{
  "d_model": 320,
  "norm": "layernorm",
  "norm_place": "pre",
  "positions": "learned",
  "attn_scale": 0.177,
  "parallel_block": false,
  "init_std_down": 0.00384,
  "optimizer": "muon_variant",
  "beta1": 0.9,
  "lr_head": 0.014,
  "warmup_steps": 200,
  "decay_shape": "linear",
  "doc_mask": false
}
Each number is 128 + 24 x the weight over its row's rms, rounded and kept within 0 to 255. Layers, rows and columns count from 0. Numbers have three digits each. The size before them is the row's rms in percent of the matrix's.

# layer 3 attention output, 320x320, rms 0.0898, rows 299-319, columns 160-239
104:122134121099109125170123109141110128120077119145140119078125138154122148130136128107109158099138149120154177119141122139140137079086127128150098114107113138151104097150093127130151108104122138155145120131133111132092094112162121145103116108
102:143138116179116152126186135134152107139118166161149125147101107120131110133103131157132121137118126106132120117141161133138141125125120113126086118105156126131145119124113112131130140145149136115156146125177108114154118102108101106135152179
110:135123114168141164202155133087145152113094125113148112168092137149128147141157130117119073149140094087102127083121148093139145131171092129165141118148117169143106120091138107122135140147140148127148130100121141088107124146151122118114155131
096:156134152107144123106106092106155102148126115117125164130098141120121092145137075150147156101137120135089122115120131111134094143128132111129098125114157184117112125166141111123126109090165129107139146170152138141129094107102137130123097105
098:117124100108144164100147111118143174140149137122159099126110163138124141112126146109143126115120132144124098155120170186113139123134128136165127114195148087179127139135144126144113099098137173120175161100081102117076116115119086097164111114
104:127077128109122145120134090141136106141121120108113177136085146134125103172082165180139133081087106123137109137097132087123140072129107181120125138130102155149127109107092136139126123123132142143146158135135139116136115147169130188132144148
101:102142135156151127107113072033097126107144138139140140143141153172136129143159150125099075120131141084100118108089138126193129150136145111092147127130121153092090098111118147096080134147113167095091119112135141090136138144125135145128164162
102:117106176144090117148131135139150104188166071144165165083128100154123103108126117135119157101137125141097053087140150132149134111141134130105098130111147121185096128110103124078076103109163135155144095110155153139137089101118140147135147127
107:146098135181099157109150162149123137099135117101158140107128129109141127103085087100104154118095113154132128119108150115108099128090134097109105158134140095101123150135123130162175188088139113118137162127111129107157159139120131125119084153
101:150153127134156111152121131151107110127110167114156115110176100156132111125112129128165122075112128132134122111135142114122097127199099153117137128089140157110146144108130138139103118141077148099140104103117118122132122152166117129145090107
097:153134157140092131134162119136147095150133194108123140159100129084111141132063161157133120092170118132128194123127141115126134132131120120150125079150124130108131119094144179092117117122124110151142086059104068075131156124092157158118114136
097:133166129135140117164180132109132138115110164128138094170088095137124096125095121130138161158109120129201169091077085104112120111141136146135115115104127088147106121155108173142154130136153127138096096105104180131124141139109090126080108134
095:121075151067098113124132102105118162147157087115101146150101157149136182133152120146105076160109081124144127107155107157141128117130079116144097105112086136123105133106113123120086124119095123146146132099121132098125057089165157180140153097
108:145139111123104121110170164105150161163108127126125114124153096110144153128128123133180152097147130145136150167151148144119118120153118121076145159158121124120148095111134126117114095137149123153126143125143148162122105095103138111143169104
099:139126137112134116114137116148090104139163147147097142166136106127148097094130116161099143111151094128094124117163088125172122134095087095089163145121113163148121154158117132086149088150127162118127180107118089155100101151176102176151158131
108:147150150165115129139136175135132136121129130088091145133139148121130148180108108183133171149110172115103097137140154103105132104071116137111122135108109137126096101105133149091116129103112123110135168122120122088089112156145131135112095148
106:077095170127132154152164106162112074113158095131124132119093141128139146168125089150113121110089151127134098113101083092148145125184229149137153103142150135127133143140061120130116092121146141134124115186115148148164162110148132108103134118
093:135121112142115140119104087150095145118118102107148160117121170120134144095127152090118102151142109050148157097083141151135076118113143104131139176077114099108153161111122106105109102146057136133137127104130161123168138156103120135148154115
100:103057138112142136145131137153123114153147143123134075123141133168133109137142126093102115145139085140154093133121069088129154106102118126063094136137097159139142113095146082104117132121112082151166141159174115165114164123159166136125135168
103:096076149098108143124139127172141163139167137093148108131150154153138105147121138091093101149138131137127089114093112133082105097145112087145132112121158126187101109099121148118127161102132089150148120115120152102141136102112096153120111190
106:135111148117115156143132128105131102108190108116092119151120146139114129149117103150113100166120116132121179118125115122111155110101137139125151139169125120145114117173164129148151073109093097118135132109118148131131125136134177113122143105